Each number is 128 + 24 x the weight over its row's rms, rounded and kept within 0 to 255. Layers, rows and columns count from 0. Numbers have three digits each. The size before them is the row's rms in percent of the matrix's.

# layer 6 attention key, 320x320, rms 0.0321, rows 214-319, columns 256-319
102:140136174154196115165149129132084175161126142114101117129154112140136117102153135152080136093128129120137140147111121150167120122141078132140141116139109155130174099182170136121155142120125156
097:100148135139158092134128083149106128167178145143076171106184149122115137127117162096105126130140137131165151106107115148093151125126148111117156148148091150107118103130146125070093123111100122
099:149100148121121152111151119170111135138127128152161133126089124106123195086111123149088098155184136119116151099162167123102112092182144157165136137124120141128090150119089125138119135100135109
094:118156150121142118150098120112123118075121129154185164128117107160061134145106104115105126109113140153164164136125132109130122094151127136151108101173103161082088110142116136095169133156099101
101:138121144104055110170112137154093130173147110092071096147132136118124099159139145126094113146113123139108141106076137161111144107177131091163121104107117135145070112113181144160095108070126115
103:116134093100106142100156147153116092160112133107120103128087130119133114141144103157125158116158104145123133137085142127133116145111127066075140116149103096165117092111187134123138082103136129
098:117150108110132106122119159111151084154099122128142145157145112128136085153145137160128132157088107115114141112157104105135150152104123133174132134118095144143088146125145150106153082124154173
092:086104132138140133148139152126115103158123108107115118144090088095111172154178136139140184128151113147116167138125166123125121130164084089150151160147134122094168112138135141104134163131147117
111:076107150167131131090134145096126099115146145157159142183120113114092098183080113145127123127120127128100108129111174080103102146166123098137158138119105112093133098129106080074091139156105119
097:139138141152180096160120119146164120145141112135119158098122139081107109086071146162112135121159149136105146147124172133117138163143118140120122106122114092141134124161130082135125081136082169
071:114131097136100118133109131131056163093125118146136116135123135140166106165119131122158153156105133147142103142134146104092171137137082111106123122112101106059144125147124140109122141121187153
074:137130133160059155143127135148100156112132120142156126124115130113161150150138128155137126102130111126169076129127143110152124145142094134077087116124164129052140090139150144093124095144126155
070:159121154087182136149122118083111138149123157113152132120121110131122141172083156137140150169133138143101114145126072124109116103114126120112116140167103162122125144119104122110139115133073112
080:147133110107129195109103129153104121128080131123154165121072142172116172122190100136137118098131157123147160118119188121130179154082112117136117151111118096126143147116156083138129137101138120
075:084133101114089136139119145167094151103143103121121103124118093169153186103143156096108118101123144127157118125107136127086119151133127106173111139111101198100143139106145121134098146134153141
073:131123145129134095148142106072113155121139119116140134135155134153157143132120127108077107159107139116122150117103092125126164129147104165141127135117123109165113114130111136106113109135098053
076:107132153163100152112108114157132138146107126191137073167142137163137127146148110111125133164106125147120120112164113124114118100147157115119113135147160100105166129150070127165132175120124092
074:126153116150124118114107097148132122087100105122106133076115114138153117131115179113187111107150150145134102096108145124121136132143120127108138175083144099094083082083155117100104166135158089
083:117119115150096099141164135144122132138152137104144114105142125123124166141123091098111161147120109136124149136102074143141129096173086092146118125113138118180077089125154115140124130154160123
096:101141151115094160155148127110115114142118163156145102130126145125109154153160111073134108110176160119108160141137140122143107140119100111130113139133148136124111102110133114145153131144084109
087:118098153115187105142145122088137147136129150154167121155137133133134132099112095115144169095155109138154144128177144119131129109108104154121147146123111103173091109176087130129144177118113133
087:133094106125127141111120083137100122133157160120144141140153148166128113156125130137091126125086089117148149112159146150153116143126095155149142122120113145090125099081092135094124151161092159
090:147121097153158085126104194108127100107128105103129151162136130115109114152119138114140124089128127100112123096134159153138137138135126132115136169103108133126113132124138123164087167192098152
081:155127143164098156136103101145093127136117097141117125129092100154153140116127154147146135122128172123113137104133129141117124140178121135132158133088134151113132120099188083156125144129147138
095:136126158105162133136105126130125161124139113166124133133132116153155139111099114141150095144118121110115117140176114189105132125138115128116108112150133156149141139142131087125121094143117135
096:151131088108130156093109112154144085104143161097131093131135127132158099123092099134139129120144140142115086136099143118151127113100178100078100146144135120099137098149156115164168142126126136
095:096131119107127127121145113124106133100099116138124153102177094077088138163090131159142130111103126129124128109150160128119120163149191122113114104100125145140126112156155090133149134122126131
117:124127083112136125117119113172146158096157113128146141116151165113168147126131104166160152101166152128070123135137147098137153093138173143135133158104111111125112165130164098125166141149081125
098:161121116150125135133155158084149116115104143110130163130140132092128167133157112090152103101126156134098168137117135127117090126136153131105137130157122155131143162118193104140131111142158071
101:148110113123128140129127116105151110106151135084114128137117148127144113101116134154160148093147128150150118153121131121137130128121193136145129138109192128135164127113132130133153156105147077
097:108127114160172121146165104112143148139138103108096125104050089117124144102146123115114105140132143160116121132133142134122125142112133115120156167170095109137112143168150106087138140104132156
098:117165122143166118134153106091167125119139147179143142174128109104109114167107112168118100188118103131112111123165171095165090119135149106152166115121093137122101172126109105107148118165108153
099:114104109127140093121130138142144127114120152120087094135101104127136107131130144141079109130139123133099121083157136168143132172162113153127117107148132145188153157162158127162125113118128107
098:152121163130078128129149120159143130111130145158084119116143124124108134146146119133123125138121129084139102139102123118099123135148145164120104117161141104116136154149157107125114127118148146
101:108102132157130118113142131146168098155092109162180139131141160208134131094167172110131125105105153157149151125164119158124112165104107146169100153140131160163117132120138153131095080094148152
100:142139104146138124083166110162091106171100145129107131089118126083151120139107126168110134085124118167117155096135113165143158151118115148123107139128149095159144142160180138132121105051145126
098:126089115134109098140132127115102161158105088134112125111141122088149127153145117163142123141151145153131137154151142148111077133122117147170108133141159132154160181101084109138157131101153177
103:111132178083097096149115123140137133130082078133171120115112131096118094117135155106175160134118139105153174159151131122153112134168117132138154148148160127101136130128140165154110129110103107
095:143172177116133151178125108097115147125117140124140152118108094142094089115114163092103093128067112104151168117137140101093106079144148143160132102124105151121125113110145185091175119137177117
090:125117143143118108125088117105109098164134107166110138158135111122134116134093129142127131101115155164145161108105102123081113126106114110104145114127136112128095138133139098114123110130108153
105:129127109093121069139089061114087188109087121141146150117112144136108138116098141179152120107145112150099129143142124159121122145120116154142120161134168117148143144165128162171117110103136134
093:135135096102134123134112141113163136114113115145125128148114121115114040108098093131099111156154148097089113114157115072085139204146174135089103106120161133106153147145132137127101116172115131
069:127136120156130127132125116113122104161111120118157137164148128133116182110131111111127159109129106145123089120091153108124118094098133125158166099133095158149092128117093114109110086101099108
085:108115068130123102117120120107123145140161102092144111127192125124108127133114160139130173104113127128139097114105121156151138117135096134097133109124126136146123107142083153114106148155144202
070:097119132148143113091091157125177153132116099141150142101146092145135102123135123199150108147098141152132152135178110100124150149109140163098132123150164146121133112111145107130123109167147136
066:163099166100128185159152115112126121111160129108108137145141150108145163139118123160128106144137115118144141109124163102128126121100069076144131132118157189122116148133097063144166142142115104
067:157137171125175150109136122106133128118154105135093142140116150112127149079112139162120115186124148097155094120140118106132152141102073145145150124146155154121133110131154090137155118160164091
066:100139119133129152135160100122129108091096148163140121116121123130121198091101098135156107152112133075166142139118120107101118083200138125150156125126125143117110154113142056143152099130112091
075:122135078122155132126116096118110128094145115115126157138126102121126103137133138133138084158141139099130147092145129082119111132143094122136162137140163151130148138137114103120134150157155124
072:124120138120141099117115083119189135079144115128132090125108102168172124112098170165129089151125176120139107116148131112169148121154127159110158139167091142113147141152137129095109109150173104
076:148118136079160158143120114132136146110149157125168127128139083153108113155108168160130127129151158133107117100165133121113088118156090145124111150115151089094140117122090130134081117102129151
076:170141136131128096073128183150127123135132113141120132141135106135141143119128117136102135128124117166105120136150133111135149119128100139092109122104130147119114112175090132104145118175102113
052:128093144152141080109155150187172092122137180089144124136115165133123111142100157128138148154132119150153114161160124193134100129118127135147140125093129113142129141174120127164140112138127152
082:147082145163138122112160093133177106095091139106149111120116142157154082143118131137119140135142141141176112142163100129153082160149121160098127152148154080082155150132118129085122137109134117
095:127130102155142141096113119142128134080128158122139074091141137169136141144125137125126120118124137143094110114105131171116144113207179133129144089121158115119142124159123130152113129136094142
084:148144127124129118145122137132109110107092114116142113117153089098141117167121090132134134114125125122158161122145155090131144125116153123121160128115116110160094163121145122153105167084088117
107:148097124129164101186123094130143193159105127107176154116151145145163141065116095139127128135140139132121158172133090182146128141126135178172134148141133124151118106131145130145132108113152129
113:113119103111151118153137157144133118105136131136131141133144165115145124112113118165104108175155052118121131113168151120115131117116134148136084086137153200109142145109143132098103137162122187
115:111125093132163141128111126153142121179109120129139140137131103112118124088137164149143141144135121165140137147125096117142150127097147145106125127071101133161142133157116107122149103140153091
125:133120130118142141099137115135146108062151156120119132108101155172159127141135144138094138141102156105150110120116132119134136119101167165102130125131128125130125130106174126111161124113149133
104:124145104115112088111083120089107131113120092111129113129150087141137113099119135128126177127133109146114149194136133080131127145106119141129129155100187108099157111121092129129150144094143116
117:167126120152140121135160129155148098109144133105163133139141123062127133163136139152134126114141105135117163094131102120140124142138137138137123098117136120125154149169155151137143124082116135
122:148136132139140107099128076127140114123101209160127107135147131159110123072129122080087104102173135147173119140110144077099154095103146123081165133132111116113155139104143122105125156128128148
112:121133140108142127128144136138116107148113104166119111139129153098127134104150110132113114176113137111132169092149128097117110107091142100158129095116153163140150145122125140089096149133160111
118:154092095147152119106156087128066142095127121141123101098119147159118125094122129101142115138132123130117090125109106154137135109151130145149097113106140177116126088099136126131129175119161144
122:129141094083105158121131139107099120161120130085110182108144140154139157137140113099132136109178104107147161150106105133117121123125159137096135116131159113126102117106127156158115163120137081
125:100098126189184108150105158160114137132115130140108146140135134133102107101098120151111125109144123164094118092124172125078099143146139112101145119129129058128118124168120120129105147132142134
116:124140172098113133138123082142094152135139110188162132124180135165131114125092152088097087071098155150123145090142112154090134114179090148156140073139136153117111119081116155097115101119117120
115:090153117122095111117139126114172159121105148122105153114103089145123109160139137117124149125060117135159150120138145134143099116076097124083171109138118153160128104157118144115149078131124079
119:169175125134115110202123134134119116148112103129117123106149155134128124106194130112132129134096128110170131125136099147119120122121084112142080118151138100118074114120092173126171115122107186
111:102121184121157138128124110128131129129133105138122124106119120174124150113120092106160130121098131103126128081149117126109103138071121095112141148165140100109151133120090139097091135059110134
121:138113123147146136151121134114170134143139106127087157137141102163100090160127138139094109132147125118147130159117108149108124136094140196131147105115141085124091155142147135111141133106154111
112:140125124146159157109139131163140156179145124137118148116167119169136134125094140102081137152119108085105136126075088102130101150182172133103131110138105094156103064129130129149115108160102091
115:133163166110154120198084096077107108103122139130168110152155126098108070100072137100113128137113133136165162125134121110141113120112116141114127081152159118128116059148110185172107082132138150
086:141121116122130139130146111125080117146126163114113130130124148137171156113124076136122136127176110142090089091118100110134146102109133129102095120105117171112116137091103093146146135153170101
089:121156132149179117116113122121159134133088148115160144119089103113163139130175108129144134127099158134154156197131134151154139129112106110125124145168111123156154153133125090120104100125079116
063:137126152121167191099107132137149108127151165127122155138085121091137155144146113115124112168154211101130136150145157084141154153130132115166099120122169128135147126147135088152159198172115073
073:099169139099129094137166142152150100125145128114122142135144109103155112155120122111152150123124124116140105149109138133134127132145089109123087108116121102149114132154093163133107111070085185
069:163134141118124119169148159141111124159176128095119125119166177078103156150117116123130175133155111121137125110087133140103163162083091093143128105077162138155111140149084094158158128100102145
071:103076117125107097131168103139107133107142099119113138119158119119116123118147110131105190117099137114131174143104164131163121136092129103126093150076115156153096119101092125121156128098119109
076:139130088122141107157169130130143134100160103093141154132130152097125160132115120152134114160117121152105137147128158109119112136091089129163166118120100138145138165128149150148169116126102091
072:132131124147126118168130110135133150109131116108144158131127147150118137091132108121151124130096136100140131099134090109139180131095110150133142106133144139133151143103161110127133123153177119
071:087145127103114135161161103109160156128122127127131134107127115192135113123164152134128112183092167086146121125135120115150123153151124130116151151163134136106154114120158124083110141156146149
079:172117131140160138145085135151103170148104119127095150137138145109090128085099134124140117096094123107113159135120134112105191105161105127103157089128146114108137119114128107147134130142125149
076:149126115164122139104150128133178132119112155093056109104154120146112177123141112124140115119100128137079125129096087122099147119140144134104116143136130102093097168083145106147102110148066089
080:146116121122117084143156120135159158129085131124135150113121127064116159124114112100182156120116116119118154127139142088103141127101118096143126109136117176120122130095167046083135099165172104
080:130112125131120106152146100081124131110110154122068133152155135142139144121114125139144130108109108115114153144136148117116106113116118144100161135100160135133123137097134089148126142150074109
115:125118170101137125135146149113121099151126149109105145143109106129096129122092144153165145159128125134134066129162127139137078110083115154152110111138121154131176129149089113118128134123146160
104:117135112130116154120125127129097097128107115116104126130106088092124135157142146104164101148120136136134123121117097110094130147074169082112142101144096162122131132127147098101134118166131117
117:128125081152110085075133129141124094142118115144129124121113105119135095134147118149158112135139113129080085103124136129143171112130130123099125141151138097121138115110137170151116116114165120
116:131149121124164148131125116126105187103100163145130124112112113134110133097168126140117059125147141106168139122168129186114134128094167182125116143129121161143173152162130088097123133109160162
112:162161128124084136108118114128123175147151099126087100124153174129147176077139140135115116119125135156118134104139141130117140153108153154163093112054117116124128153120182130132094097087126139
120:111112162139102136143166079131114120118133126098087181111119160100128159148123156112096147123121158135146149112082093119125141097133111125134135156134138138071145126087087140162139151130159134
116:131122094142165138134125109065161153078133111127085174155164157083154102152141116139164129130141150144132143139130121046125159150130119128123176131149104107087116134129129102145162146165177121
113:167114136152131091126138125092159108118090131139118142134114138156134111119108124122135095139118157128119105106127136094108149083143167119143135106109166156144129115151132096160149133170124095
122:117151115113120118144161107117097159114128143156147131149160141158148143126140135148083115143126145117113131164147131143141141119115067178144117124153141137122137109179137148131158143150096129
127:149109106151126107114109125114123127117097136108091087133144114142172082129106134115132124137127126154130084136117100152114124135084148113110134161115125116086127175148157159115115077131125092
124:117108148118149113114093127114116139084143103132116138133132119130097117098129142133088125122133153091172120116176112127114091126110099142109128107114087124146108109125112111112073145152143144
112:130173073119096146116116112133120120100101162119203157139139115168117141123107087121175138081132108089128131108133104116156145137129161158115134161110159140130168085123106125149140140145145111
112:121142138170154121135105158122113105117158141127138121181150156150147135148156156111081162135100107188158104113111085124169116116129148086145113109099102176073129125096169126109128186153125151
119:140112129120124160081116144149117113202109118130131087141145133164128125173172165117123139123112128143160120139121106151176124151085128106139124112137113108161129081144113157164117093111156148
117:156172125142111125138153146133085171159179106110106099129131110122132153120173109126085124134104080112139135101056156144091165113128072093102103125102083114153117093106129124099161139150153113
117:092119140111117105100145161106121101132102111110114093072098127120133155120165129110078126157111129150119132184115117130146116118151141127165171128164110150140095123158182141153156127101170122
119:108150112113072131129145148149116120178132093088074110116151077162145157155135153102180111138122134123124119169113120126114200133126128122134164136127146129134127100124121115126102128086144136
115:106103098152131119103111084117166133121121131103151125163106139158161160131131117090121126134160116152139131135109143119100161130073100078120132162183117143113146122134093079093149118122134086
126:127132093142150121122103131155141093152122133125154139102123129077124146139125100137094120121144114127110120145122151125141134147091153100076118169103115124144083143124130059079111092126109128